Weights of a small transformer language model: untied embeddings, attention and MLP in parallel.
Each number is 128 + 24 x the weight over its row's rms, rounded and kept within 0 to 255. Layers, rows and columns count from 0. The size above them is the row's rms in percent of the matrix's.

# layer 7 MLP down, 384x1536, rms 0.122, rows 211-264, columns 512-639
size [ 97 100  96  97  97  99 101 100 100  99  97 105 102  98 101 101  98  97  97  96  97 100  97  99  99 100 104  97  98  97 103 103  99  99 102  96  97 101 100  98 100  98  98 103  96  98 101 100 100  98 103  98 100 102]
[[176 135 115 162  95 153 121 107 149 115 129 154 140 135 120 120 134 142 125 171  75 156 117 143 109 118 119 174 154 118 155 126 144 111  82 112 103  93 118 155  99 149 114  91  94 108 103 107 109 173  86 110 139 105 148  52 165 113 109  98 158 140 169 109  86 115  87 125 114 116 135 137 104 129  95  94 130  99 103 136 163 108 162 123 149  80 129 126 117  87 131 146 135 169 108 144 143 154  66 104 110 103 105 126 128 141 143 134 112 136 117 165 159 142 160 124 104 155 141 128 117 136 124 108 137 133 116 113]
 [136 119 131 131 125 133 110 152 125 113 163  86  55 150 137 166 115 103 137 149 108 146 134 136 108 140  91 114 131 130 124 101 117  93 105 167 136 130 133 195 135 130 126 112 176 100 121 116 133 138 155 104 155 108  64 116 143 127 126 114 138 125 134 126 160 135 123 129 126  74 101 105 115 125 136 116 117 105 165 145 131 142  99 168  92  54 120  82 124 159 152 102 143 116 106 127 114  95 108 153 129 103 108 129 114 116 169 141 159 132 117 174 121  98 105 124 123 134 147 135 136  91 114 150 127 115 132  77]
 [ 96 124 151  99 144 127 103 107 183 183 127 125 131 124 101 100 102  66 164 154 126 135 187 128 138 117 127 149 113 144 122 129 163 156 140  98 146 134 132 142 131 167 111 137 114 136 164 110 146  90 121 131 116 115 139 156 145 161 130 145 169 141 132 113 123 140 127 163 127 122 160 127 157 121 126 142 203 141 119 127 167 155 142 135  83 153 127  94 140 113 193 128 140 130 168 142 142 142 157 143 136 130  78 171 112 141 133 146 138  61 134  74 134 131 102  99 137 143 162 129 163  72 112 159  81 150 189 165]
 [131 100  89 133 162 157 157 106 139 106 127  83 183  91 157  98 105 137 187 165  65 104 158 132 109 170 166 122 107 128 118 145 150 113 106 104 134 153  82 141 154 125 135  93 174 115 128  71  80 138 102 120 139  74 162 126 122 147 170 125 135 131 100 140 111 144 112 124  86 115 140 151 147  82 132 131 123 108 129 120 136 121 141 127 137 124 146 101 115  56 159 122 117 128 109 122 121 170 121 141 128 128 144 105  99 114 142  78 150 123 154 104 114 115 169 175 126 147 163 125 140 123 137 108 142 114 137 116]
 [131 157 132  89 164 138 133 118 142 126 117 135 162  87 179 138  70 125 123 124 124 162 136 154 148 100  92 125 113 105  97 134 106 129 110 114 104 128 158  99 140 122 135 106 135 119 138  88  76 123  70 115 110 161 142 148 118  95 140 110 134 116 100 105 135 140 146 145 131 150 117  78  92  93 141 113 152 136 102 153  97  86  82 130  92 118  88 121 147 149 113  96 133 144 137 133 111 163 121 120 147 136 123  98  98 176 105 124 120 117 108 115 174 105 144 154 131 110 159  70 136 144 120 121 123 129 138 107]
 [137 128  85 146  92 106  87 117 160 123 158 116 119 107  88 155 141 122  76 136 159 147 116 105 114 115 124 139 116 121 172 115 123 153 122 138 145 108 119 154 134 120  94 130 156 139 127 118 123 110 183  93 122 130 136 166 139  96 143 117 159 104 144 132 103 162 155 125  85 182 132 102 143 140 131 147 157 169 121 104 105 153 134 105 121 151 162 138 128 120  96 136 113 124 123 121 169 102 123 120 108 144 151 132 142 119 139 114 132 111 173 104 136 125 102 143 130 135 149 107 128 118 141  90 115 121 119 158]
 [104 113 123  93 121 151 113 127 168 132  85 132 147 135 155 146 130 159 134 144  83 160 140 140  83 177 145 159 122 121 165 125 158 128 110 137 111 153 119 148 159 102 118 105 135 156  92 139 144 123 141 166 122 159 122 155 135 115 113 147 119 106 109 109 127 134 174 121 138 175 127 105 126 142 150 124 153 108 103 149 153 152 126 105 117 125 113 178  93 131 104 123 138  97 141 120 134 193 166 131 144 139 133 134 124 102 144 136 150 112 137 145 152 123 151  97 133 129 124 144 146 128 117 161  82 152 118 115]
 [133 138 117 101 126 124 100 123 146 107 116 145 132 141 147 128 106 124 111  96 109 122 120 103  97 111 108 114  96 157  89 128 126 127  91 133 123 102 128  80 166 148 104 100 100  94 167 123 118 120 154 157 143 149 132 143 115 145 133  93  86 104  86 174 114 105 151 143 116 143  77 130 123 134 142 123  89 115 135 120 109 103 121 135 150 171 107 142  99 146 152 107 112 142  99 111 106 157 176 162 129 151 103 127  89 164 115 120 125 129 119 140 117 170 167  96 112 115 118 134 133 130 118 120 135 156 125 162]
 [133  90 135 167 128 107 148 111 126 138 108 129 126 106 110 152 124 188 117 125 153 201 105 149  99 135 133 116 139 141 139  86 129 118 145 120 120 107 126 170 131 131 134 103 112 119 144  94 124 149  98 129 101  52 143 125 121 107 157 133 106 136 139 124 133 125 104 154 136 160 119 129  95 144 125 126 124  81 117 160 135 169 165 124 145 153 141 141 114 110 104 146 117 160 122 164 120 128 162 143 118 125 170 180 152 142 155 173 133 117  87 114  82 102 144 140 159 147 116 116 117  99 131 116  96 142 150 150]
 [145 121 121 107 130 135 137 125 150 112 144 155 138 105 152 119 106 135 164 174 122 145  88 132  94 131 137 124  69 128 121 142 114 148 128 165 161 132 122 140 151 112 174 115  87 153  93 152 131 129 121 147 165 142 115 137 139 165 149 150  98 141  97  83 113 142 161 104  97 159 110 100 128 111 109 101 133 120 133  95 161 140 108 103 129 136 135 152  90 139 123 142 133 137 139 171 171 123 128 161 149 155 143 152 136 136 149  84 126 144 164 166 119 101 101 154 133 141 168 100 125  68 140 145  80 147 172 104]
 [108 118 142 100 114 112  94 106 180 112 185 118  98 162 122 140 139 127 156  75 117 101  96 182 117 108 140 115 133 134 153  93 123 129 141 133 132  90 146 100 132 107 128 117 140 151 182 124 105 116 108 121 136 173 108 158 110 131 144  91 124 120 143 106 167  92 134 125 117 127 101 118 149 129 139 156  88 136 120  91 110 106 118 126  98 127 114 108 104  97 147 106 141 134 190 136 162 105 118  74 121  98 153 128 170 135 155 143 110 123 104 120 110 124 167  84 149 135 110 104  95 147 131 118 157 114 117 133]
 [157 104 129 148 127 120 132 133 149 143 154  83 103 134 147 141 164 124 120 154 141 113 117  70 133 127 165 162 138 123 123 133 148 145 148 136 102 120  86 125 167 112 148 128 167 120 155 144 129 140 122  92  81 154 152 108 123 103 129 128 179 157 126 120 141 112 160 104 128 159 134 143 146 137 130 133 130 174  93 155 123 151 118 161 107 136 129 141 127 131 121 128 100 163 137 134 151 101 107 150 115 148 131 107 137  96 103 107 166 154 132 130 126 148 135 163 139 132 140 130 106 146 120 127 146 107 128 141]
 [153 117 130 132 142 134 133 104 124 122 102 165  87 120 152 124 129 129 121 124 186 150 134 119 127  88 112 149 103 142 127 175 122 124 151 130  81 173 148 132 174 111 117 134 180 119 144 158 156 139 124 125 153 156 121 124 147 106 117 130 142 109  95 100  85 118 143 114 146 127 152 104 117 134 123 119 147 113 123  92 127 109 109 151 136 128 164 131 119 153 135 170  68 140 164 109 115 124 128 125  75 141 128 148  85 138 121 131 132 109 118 135 130 135 122 177 118 131 196 152 123 156 101 165 133 112 159 120]
 [128 182 115 131 132  95 115 127 131 165 146 121 145  93 126 119 116 144 118 157 140 150 105 160 151 108 171 117  82 110 113 126  98 110 152 106 107 128 134 200 110  99 116 103 124  90 164 138 111  87 125 121 131  95 158 144 117 104 116 118 123 147  87 202 183 122  83 108 136 129 112 119 161 119 121 120 105 158 115 161 136  96 126 125 125 114 103 139 138  88 100 103 131  94  98 109 127 103 144 110 108 107 117 118 144 125 128 118 123 122 139 137  98 104 130  81 144 162 121 114 139 167 133 127 157 158 101  95]
 [103 112 102 137 144 137 145 110 125 131 170 122 116 142 102  62 131 115  87 144 139  99 100 147  94 135 100 100 106 126 102 107 131 127 161 109  73 132 110 139 150 107 131 137 116 100 134 151 118 153 112  95 134 106  80 145 160 123 148 128 160 114 159 125 146 156 138 119 126 106 153 135 138 110 175 103 134 111 121 144 150 119 104 117  46 114 151 179  95  94 152  89  92 148 174 133 141 135 156 116 166 114 127 167 132 145 140 118 116  94 115  63 125 112 112 146 145 124 102 112 109 147 110 108 181 158 141 106]
 [172 131 144 112 149 152 107 112  92 125 111 120 129 135 115 120 101 156 138 100 103 145 109 145 117 119 126 161 122 146 104 102 155 140  92 100 109 109 105 158 137 121 139 141 102 111 128 124 133 156  66 146  98 127 146 118 135 137 164 118 123 130 182  90  98 145 163  82 149  89 157 103 127 120 160 123 166  90 187 200 104 149 132 143  99 108  92  87 134 104 119 149 106 117 140 135 100 143 129  96 140 102 127 144 163  91 118 129 103 103  90 126 104 125 138 149 131 135 125 126 106 142 138 132 133 150 123 147]
 [136 105 127 137 134 165 141 110 157 120  72 141 124  92 122 168 125 114  81 121 101 110 119 125 123 120 133 162 150 142 117 150 138 155 145 113 179 130 124 137 134  89 133  83 143 155 136 140 164 135 159 153 102 101 142 132 127 125 110 120 133 129 110 131 111 178 113 121 125 184 146  98  61 101 107 134 104 123 115  96 134 119  97 103 141  82 145 121 158 133 148 175 110 148 115 133 117 130 141 124 135 116 108 123 167 139 123 127 124 111 125  87 138 127 139 135 125 126 131 179 134 144  68 131 149 128 112 118]
 [141 108  61 128  94 127 113 125  86 102 167 144 146 144 125 173 156 159 150 117 138 107 146 168 106 130 106 126  92 128 110  85 107 140 106 110 114 111 139 112 111  95 123 135 116 113 143 164 124 185 112 106 124 129 142 113 154 134 138 133 150 143 130 111 120  94 140 117 136 116 158 115 146 135 113 116 118 137  98 118  95 109 177 171 140 121 179 128 158 107 105 101 143 122 170 114 133 157 115  88 123 121 111  99 141 129 104 104 116 104 111 138 110 175 135 152 140 134 123 105 106 140  43 103 194 114 140  96]
 [115  99 153 103 119 104 123 132 161 116 111 133 154 101 131 114 111 120 109  87 112 162 113 151 112  97 116 171 135  90 118 167 159 143 111  53 102 146 132 122 156 103 102 120 124 148 126 124 124 144  82 127 146 114 157  98  81 125  95 109  93 166 168 113 120 159 124  94 141 132 104 120 144 158  97  97  90 116  92 130 119 120 137 107 176 130 101  96 133 131 134  66 140 121 127  91 155 135 102  86 135 105 177 100 134 149 135 116 134 125 105 143 119  68 149 122 164 104 121  94 141 145  78 149  81 122 161 104]
 [108 126 154 115 136 134 147 150 118 176 133 135 140 114 119 110 130 138 114  94  92 145 134  79 134 152 126 122 127 121 107 147 133 135 118 143 116 167  98  90 101 115 111 125 104 146 154 131 166 113 104 115 110 180 139 125 148  82 158 103 151 129 150  89 103 120 132 169 160 115 163 155 127 121 160 121 142 103 137 137 126 106 138 146 136 112 168 121 166  95 142 154 123 158 146 136 108 190  91 144 144  83  96 127 112 204 114 145 116 174  94 176  99 116 150 151  75 138 117 174 129 122 105  97 148  79 135 115]
 [110 125 146 123 127 148 139 105  92 140 131 141  83 108 137 150 121 126 120 136 168 134  67 123 164 133 116 125 147 123 105 124  94 137 127 145 182 141  95 135 120 149 162 133 106  96 108 113 130 117 148 111 115 143 110 138 177 124  95 135  86  71  90 142 192 105 107 130 144 137 126 101 109 118 134 158  91 126 150 148 156 116 142 108 150 163 112  97 122 126  97 104 116 151 130 122 113 138 112  99 121 127  92 121 101 130 128 121 139 105 115 152 145 119 129 130 149 152 120  95 135 115 139  68 169 102 129 130]
 [109 119 150 138 100 100  97 105 120 138  94 138 126 103 158 106 151 105 150  88 111 130 143  92  80 176 117 137 110 112 152 148 115  85  80 130 146 111  98 123  91 125 148  91 118  54  92 163 135 135 147 119 173 139 110 119 137 136 156 120 133 158 104 111 135 133 124 151 119 145  88  81 139 126 138 110 179 109 153 103 112 133  93 155 148 148 142 159 125 110  96 124 133 121 109 116 138 123  95 117 184 125 114 141  97 137 154 109 142 116 117 104 110 136 150  82 142 122 142  87 163 125 131 126 117 128 150 161]
 [115  93 113  93 165 138 140 109 149 148 145 104 108 111 140 172 157 126 130 177 107 109 117 146 152 116 120 132 172 118 133 110 125 114 135 109 138 143 123 119 159 161 143 133 125 114 187 154 106  88 143 115 123  90 134 143  87 121 130 150 134  76 125  97 100  87 158 127 132 102 124  83 126 103 114 125 135 147  91 123 129  97  97 153 134 118 166  53 149 142 143 144 167 138 115 144 121 119 148 177  90  91 119 130 157 152 127 122 151 120  85 130 131  78 118 130  82 119 157 158 129 158 170 148 121  93 107 140]
 [148 143 166 108 155 126 164 112 105 137 125 111  80 105 133 153  61 149 138 116 153 154 123  95 125 114 138 166  73 138 138 110 138 134 135  89 164 112 119  98 140 147 139 135 116 102 122 128 159 147 109 103 131 122 168  91  99 150 110 141 148 149 156  97 125 157 155 135 155 139  99 149 136 145 114 121  96 126  95 151 150 143 127 134 112 130 150 137 103 105 107 110 134 163 119 143 109 102 110 129 128 142 155 147 136 121  73 112 138 135 120 131 120  94  80 178 131  75 137  73 131  90 137 120 136  78 110 119]
 [156 123 117 138 152 144 154 105  72 158 111 151 139 161 115 114 163  87  82 162 135 164 128  87 131 122 155 130  76 121 103 114 166 137 135 127 135 118 168 131 181 126  87 114 136 127 131 120 129 107 140 160  92 110 156 122 121 186  92 141  98 148 141 117 158  98 140 142 127 173 126  81 129 141 151 150 134 157  71 104 121 136 138 114 149 128 122 169 127 128 100 149 118 132 109 109 120 106 163 117 121 168 122 168 128 103 111 128 158 140 137 137 135 131 110  98 114 108 133 152 118  83 131 128 138 140 156 105]
 [131 132 135 113 170 162 109  82  99 119 123 162 112 103 106 126 129 105 171 126  99 117 104 170 128 104 127  71 184 124 103  79 144  79  76 108 145 132 181 149 140 113 115 157 112  88  96 137 115 164 108 117 146 116 109  99 161 121 124 126  76 165 107  99 135 134 113 130 141 138 110 134 160  88 115 127 152 114 132 132 121 132 150 134 126 115 119 131 111 108 131 158 111  71 131 110 155 112 118  99  90 107 143 121 170 143 185 117 106 122 138 150 155 111 130 104 137 131 128 156 131 150 105 100 146 124 105 109]
 [178  88 135 114 141  93  95 101 161 113 103 106 136 160 134 121 121 183 138 130 121  89 126 150 137 105 119 104 101 119  97 111 111 139  96 131 144 136  59 119 120 118  78 129 139 128 156 110 130 159 160 127 130 151 136  79 117 113 118 140 113 107 108 139 127 102  92 163 114 142 125 118 116 137 117 101 117 126 150 123 144 119 165 149 118 113 115 156 134 147 105 122  70 117 111 155 141 111 101  82 154 138 163 142 115 130 129 157 116 186 154 111 123 177 122 153 161 142 127 136 151 129 152 111 144 126 147 133]
 [144 129 121 118 121 141 149 135 100 203 107 115 122 163 145 114 120 123 165 132  98 119 161  90  82 140 149 150 152 128 122  95 162 104 147 110 117 139 108  97 141 140 115  82  94 105 125 129  91  87 106  95 133 130 142  99 131 136 100 136 164 134 134 119 156 109 128 137 150  63 115 127 105 101 116 136 117 138 124 183 132 115 149 116 133 142  74 104 187 151 149 121 134 165 131 129  86 121 156 128 123 125 111 145 119 140 145 113 111 124  81 127 139  92 136 117 110 120 149  98 120 166 130 130 139 130 130 140]
 [116 139  84 132 112 103 102 111 156 121 130  98 146  95 118 136 115  99 112 140 100 144 123 125 150 133 164 104 140 118 106 140 100 134 149  83 108 124  75 111 115 142 112 144 111 140 163 132 133 151 102 165 101 116 136 118 143  73 145 152 145 102 137 137 155  95 135 153  81 130 112  94 147 132 124 116 133 120 110 111 110 133 123 132 143 105 128 110 120  98 153 108 112 123 145 118 108 151 115 129 170 136 156  71 137 151 107 103 157 108 133 145 129 118 155 141 118 172 137 109 117 145 113 176 123  77 135 123]
 [120 147 124  77 131 151 167 112 136  79 138 103 137 145 103 127 137 151  96 142  79  95 109 134 131 147 103 111 136 128 114 131 171 120  95 133 145 145 161 127 160 160 118 143  88 119 144 121 151 119 124 168 196 149 125 146 128 175 135 137 140 125 138 107 127 149 134 124  95 145 145 141 137 132 103 125 134 160 164 102 105 137 137 105 138  97 123 138 141 156 106 107 143 124 134 146 140 109 134 125  88 109 123 144 118  82  98 109 133 158  99 103 134 124  76 152 149 128  97 128 143  99 154 153 120 152 135 105]
 [184 167 138 134 139 146 117 124 131 190 126 112 129  82 165  94 137 135 170 161 142 158 111 101 140 102 119 132 144 146 123 112 114  99 167 126 113 152 116 162 122 135 130  86  79  91 134 119 137 123  87 115 163 116 127 148 119 174 120 140  98 129 148  67 161  96  78  84  88 140 123 133 111 177 139  89 160 157 137  96 162 154 163 101 133 133 126 136 150 107 139  91 156 131 143 144 105 165 150  85 138 133 140 121 109 155  96 185 140 121 144 106  92 141 118 193 105 148 135 134 155 106 113 107 109 126 132 123]
 [157 130 142 105 102 105 115  76 112 130 114 114 135 129 148 125 120 140  81 118 129 132 132 164 122 112 179 114 110 116 167 104 133 104 156  98 138 125 107 129 111 134 149 159 110 112  85 103 137  86 124 115  96 134 112 115 123  94 147 123 108  97 123 101 145 113 158 103 162 124 127 148 183 102  81 144 148  98 132 126 121 122 150 159 141 123 139 130 154  96  93 132 127 114 169 114  90 159 157  95 115 124  93 125 108 148 162 125 103 116 126 138 131 101 109 131 108 101 182 137 113 157 118 161 118  80 113  87]
 [141 102 119 116 126 135 108 108 136  95 135 125 127 114 169 100 112 130 115 137 128 125 110 103  96 172 117 110 100 115 160 147 188 166 120 124 150 155 159 126 149 120 151 104 125 107 125 106 170 120 136 119 107 135 135  91 146 197 107 129 143 143 142 104 133 114 145 151 145 170 145 130 114 121 150 151 157 115 172 113 107 118  86 162 147 140 108 119 166 130 151 178 141 174 146 124 147 135 106 169 202 102 127 112 127 123 155 109 126 153 155 101 121 141 171 143 116 111 147 139 154 151 107 101 107 112 191 124]
 [ 86 152 148 100 117 145 133 139  93 134  98 124 123 125 108  96 132 138 127 129 175 136 151 134  97 103  94 131 167 107 168 126 126 123 140 152 118 158 154 133  98 138 164 162 102 107  87  87 128 109 118 145 152 149  89 145  82 158 182 146 147 117 139 132 120 147 142 119 147 140 135 134 135 121 122 130 122 135 127 118  92  98 151  91 154 136  90 125 105 128  78 129 111 174 142 120 126 127 135 111 144 140 133 136  93 173 136  67 166 161 134 139 141 112 118 115 156 118 109 172  89 122 124 145 141 129 161 130]
 [118 110 145 133 132  85 107 145 124 109 133  90 111 142 113  95 141 137 100 127 105 103 116 127  95  93 144 140 139 148 124 118  90 115  96 142 136 131 134 104 100 128 118 109 153 150  94 111 143 106 176 154 103 126 183 106 152 111 115 135 113 116 153 125 161  91 104 124 117 102 161  64 131 121 132 172 110  88 105 117 123  97  83 142  94  82 121 149 165 118  86 126 132 131 152 117 160 111 105 127 143  94 139 154 138 132 121 119 143 153 100 108 147 156 126 107 102 101 110 129 119 137 164 109 126 175 141 152]
 [176 122 128 127 109 130 140 126 126 151  76  96 135 101 108 141 115 126 159 155 190 138 104 146 150 121 111 140 123 138 161 107 113 122 145 118 133 135  77  85 165 104 102 156 116 100 173 163 114 129 139 128  95  74 104 125 121 124 121 119  63 120  81 138 132  86 132  90 130 121 152 123 146 134 112 144  64 112  99 136 187 109 147 148 134 121  97 143  81 119 141  85 150 128 143 106 150 121  96 149 135 110 123 178 110  78 124 120 171 143 130 171 141 115 164 114  82  93 146 154 119 145 123 116 146 192  95 138]
 [106 154 154  92 141 125 114 117 135 144 126 138 112 139 143 117 100 122 142 131  87 146 130 125  63 129 166 130 117  75 145 127 119 116 127  99 112 109 154 142  79 149 153 147 100 166  84 132 141  88 155 135 115 144 145 158 167 139 104 112 152 158 160 123 103 130 138 112 134 107 137 179 172 130 142 159 111 105 156 113 116 136 160 114 133 166 102 133 122 122 127 144 120  86 127 132 119 114 116  83 137 103 195 141 102 112 123 137 110 114 148 147 103 140  90 136 135  90 101 119 109 122 107 113 108 148 111 146]
 [124 160  76 118 144 151 127 136  94 146 150 115 117  96 103 124 110 113 124 167 116 118 145 137  86 178 137 134 163 115  79 104 102 111 149  76  99 111 134 128 154 135 163  67  97 168 117 132 144 162 118 134 129 135 144 118 121 125 112 129 128 110 109  92 164 129 108 129 164  70 148  74 131 112 149 157  95 104  63 128 179  86 127 111  88 122 108 150 128  86 156 156 111 125 165 142 111 144 108  78 149 101 173  93 148 170 141 102 142 172 111 109 154 137 107 137 132 118 125 130 106 121 128 144 165  87 118  90]
 [160 158 150 121  66  91  98 109 133 120 101 152 155 133  98 145 121 170 153 128 133  76 167 139 151 112  90 110 117 153 152 161 101 173  80 124  98 101 118 131 134 166 125 125 124 113 116 139 131 140 124 103 135  96 168 129 116 115 136 126 151  65 133 159 145  97 136 114 128 120 116 138 138 124  83 117  98 114 115 127 151 122 114 175 151 131 144  72 156 140 147 146 149 121 134 110 119 109 130 115  96  82 136 133 165 128 104  71 131  80 135 142 141 146 107 181 134 123 138 129 136 111 153 144 143 143 119 132]
 [111  93 115 109 133 174 135 130 158 142 136 170 147  92 145 146  93 171 135 121 155 113  87 116 100 157 166 115 142 138 134 118 164 170 144 138 126 123 128  91 142  85 112  99 102  94  95 123 141 133 135 150  85 178 150 116  81 160 144 162 100 139  97 109 122 112 106 129 175 140 153  93 137 117 147 159 125 122 106 122 145 156 115 149 136 130 141 106 149 110 131 168 154  95 119 132 117 130 181  87 127 144 138 126 115 134 139  86 129 151 121 148 120 160 101  84  76 106 134 138 122 142 140 138  98 144 191 143]
 [148 127 108 141 128 154 125 125 121 143 158 129 133 137 132 135 121 159  80  65 157 133 143 146 150 105 123 153 120  80 110 125 131 146 113 133 119 165 117 127 135 119 130 169 170 179 132 164 114 124 108  88 117 160 145 136 115 156  91 142 127 109 134 123  98 118 111 105 142 136 135 117  98  99 148 149 107 108  87  94 121 124 122 104 125 109 160 128 125  88 154 125 138 138 168 152 102  75 124 147 154 126 161 107 127 142 148 109 107 116 160 118 120 112 105 144  99 140 128  90 146  57 138  97 123 115 143 103]
 [135 150 122 169 118 108  99 171  86 132 134 156  83 104 124 105 141  96 102 131 134 152 130 119  97 115 145  99 125  92 176 116 117  95 122 135 110  95 147 127  90 119 128 121 109 125 134 150 148  99 159 116 156 193  95 152 127  95  92 158 127 103 145 107 128 110 114 142 110 179 189  96 156  71  92 129 146 128  78 151 127 128 140 134 123 119 118 136 127 135 173 133 156 141 162 135 140 131 125 115 119 132 109 142  82 137 107 123 115 110 138 124 111 129 123 143  93 117 156 119 156 115 115 106 120 115 132 122]
 [129 148 106 134 144  95 125 132 130 156 118 148  98 129 113 106 113 108 206 115 195 185 159 143 136 151 114 136 154 132 130 147 121 127 108 136 163 170 148 123 136 110 117 131  80 118 126 116 132 137  98 123 134 159 157 110 101 129 113 109  86 142 112 138 140 146 140 103 116 110 134  88  75 157 130  57 104 141 145 131 135 107 115  93 144 158 162 108 153 103 124 111 147 140 120 155 152 114  72 107 112 128 145 121 133 135 120 112 125 126 158 117 134  76 165 128  96 156 127 167 144  67 125 152 135 123 131 167]
 [122 106 115 151 131 128 108 124 142 135 129 139 109 126 106 155 122 121 136 124 140 110 142 137 115 130 110 104 132 132 119 120 130 138 105 140 150 143 123 137 102 142 138 166 139 110 150 126 143 128 121 135 141 116 137 152 127 106 153 150 134 122 139 142 130 108 120  87 109 119 139 156  78 121 160 155  85 106 119  93 175 112 109 116  77 142 114 117 114 102 104  87 144 145 135 117 157 116 134 133 150 112 138 125 114 108 121 113 117 134 143  89 103 121 142 132 117 120 111 120 106 119 122 168 102 116 131 148]
 [122 127 121 170 118 159 101 122 170 109 175 136  89 119 110 126 161 117 112 131 119 143 156  95  80 139 178 140 132 165 166 135 116 107 138 110 116 127 124 137  99 125 126  76  98 146 143 120  97 148 127 126 158 115 117 148 133 174 129  88 161 141 154 106 173 125 147 128 189 132 113  99 182 132 164 135 175 133 136 121  97 104 120  97 126 104 102  93 106 115  84 128 114 105 135 115  82 126 156 124 160  98 115 211 154 100 119 141 145 122  73 132 147 139  89 149 105 142 138 114 132 130 157 104 105 119 133 129]
 [ 87 125  80 103 185 121 122  98 171 116  91 130 117 154 109 100 104 112 139  86 129 120 107 169 113 125  96 113 157  83  93  98 130 154 100 138 146 129 116 140 115 134 114  99 162 154 161 116 105 151  97 134 108 108 149 152 146 153 135 108 143 155 111 120 105 120  96 125 148 138  89 109 135 119 147 133  92 125 116  99 134 142 141 132 111 164 114  97 108 164  97 150 151 113 122 116 139 119 128 118 102 164 115 107 127 132 150 131 135 151 104 126 156 132 113 174 138 148 147 151 121 108 122  79 114 133 127  90]
 [158 108 134  97  64 120 115 122  78 144 100 135 112 109 141 121 122 154 122 144 147 110 122 157 124 169 126  79 156 136  97 125 137 180 131  77 124 102 105 144 113 129 104 118 121 132 123 118 117 129 108  73 147 154 111 106  96 147 105 141 166 132 129 114 140 110 142 135 128  98  90 137 108 160 145 104 130 107 118 162 144 143 152 148  87  95 123 126 188  98 107 127 100 133 131 122 118 151 169 139 160 100 105 136 124 120 117  75 132 129  68 145 144 126 120 126 110 115 161 119 127 168 144 129 123 110 120 170]
 [145 160 159 111 131 102 128 133 141 104 134 140 117 129  70 121 174 114  92 100  83  96 139 131 114 114 128 170 140 105  77 140  89  92 115 152  88 112 141 131 142 126 123 130 100 131 106 109  80 158 142 145 156 152 130 111 125 133  79 172 115 120 122 137 169  87  95 123 136 155  96  82 158 146 147 134 161 131  69 136 149 122  67 119 155 135 135 119 149 113 117 126 152 134  91 128 142 116  96 138 138 140 125 143  94 126 105 113 114  92 133 137  85 149 134 105  92 148 117 108 107 135 157 128  81 117 123 140]
 [138 126 119 107 107 122 161 109 166 134 138 169 117 167 125 179 111 111 163 156 123 132  98 107 155 149 125 121 161 161 134 146 106 114 112  95  85  98  85  72 114 150 101 180 119 107 135  89 128 143 142 120 160 111 115 136 188  98 143 160 132 117 143 144 155 111 130 121 137 137  83 136 133  99 100 152 103 178 144 119 137 150 122 161 170 121 109 111 124 120 160 170 156  90  44 138 143 145  94 142 154 113 110 134 130 142 134 111 137 137 100 107 112 172 146 114 116  87 119  77 132 120 105 164 114 105 123 180]
 [126 143 113 130 161 174 122 129  83  91 161 170 121 130 122 161 120  86 139  92 133 115 172 121 114 125 115 136 124 125 147  85 119 113 128 127 104  99  94 150 118 130 143 144 121 145  93 120 144  80 149 145 144 110 181 105 131  80 105 115 107 113 116 133 115 125  74 125  92 106 118  90 117 135 137 140 110 127 168 136  82 132 139 117 137 142 113 150 128 152 119 119  95 156 138 130 104 109 159 138 118 144 140 142 172 143  88 136 115 118 111 122 114 117 140 102 125 126 109 116 163 103 128 100 104 151 157 137]
 [140 130 152 142  92 133 118 136  94 153  99 212 104 101 146 124 142 169 108 141 143 112 175 206 128 158 127 106 156 157 128 123 130  87  91 125 143 159 139 116 129 112 136 110 122 108 144 147  82 114 160 142 127 160 130 167  83 146 115 172 133 117 161 101 128 181 144  81  82 138 155 119  96 152 134 152  94 148 130 125 131 103 150 156  69  82 126 150 162 119 134 103 128 136  77  96 117 114  84 137  66 101 136 107 157 102 139 111 125 118 131 129 138 142 121 147 145 108 128 113 133 111  93 121 106 137  72  97]
 [125 132  97 160 140 119 149 148 107 114 108 121 115 128 149 129 128 147 140  95  99 136 108 125 160 142 139 117 175 118 117 124 113 101 145 102 100 116 110 134  80 142 121 106 139 151  97 129 127 130 149 127 119  99 160 133 158  95 129 137 158 125 102 119 101 158 134 130 128 144 110 114 186 137 154 126 129 135 129 131 168 130 126 152 146 129 122  98  94 153  97 106 121 116 128 109 139  79 170 132 143 143 131 172 143 110 139 122 149 148 130 142  79 133 107 130 152  94 124 133 167 128 144  88 142 130 175 101]
 [119  96 102 160  97 136 164 120 136 127 126 128 156 134 161 159 117 171 141 157 180  87  86 136 112 124 126 152 106 113 177  73 123  75 126 165 119 155 130 152 127 137 126 155 121  51 125 130 108 114 101 140 105  95 112  83 119 126 131 123 109 119 136 136  81 123 123 130 138 140 136  85 161 102 133 173 142  87 108 133 122 137 145 118 122 130 145 166 129 130 143 128 107 105 170 151 165  87 129  97 142 118 135 132 123  92 113 102 134 154 118 125 127 138 129 132 109 123 131 162 124  75 120 180 170 101 136 153]
 [156 107 121 128 155 124 118 142 125 117 108 117  89 135 153 147 118 181 111 113 110 105 172 155 120 117  96 124  78 127 109 122 153 123 148 135 118 105 132 106 130 108 133  64 138 118 142 171 141 163 100 120 127 145 144 127 126 140 137 117 151 118 119 151  86 120 112 153 134 159 111  91 102 150 122 188 129 119 133  89 113 143 140 196 134 144  76 118 126 147 141 143 155 112 123 125 162 133 158 145 150 140 135 144 122 148 103 140 140 169 182 148 152 143 133  88 136 107 175 160 127 128 118 114 135 144 115 126]]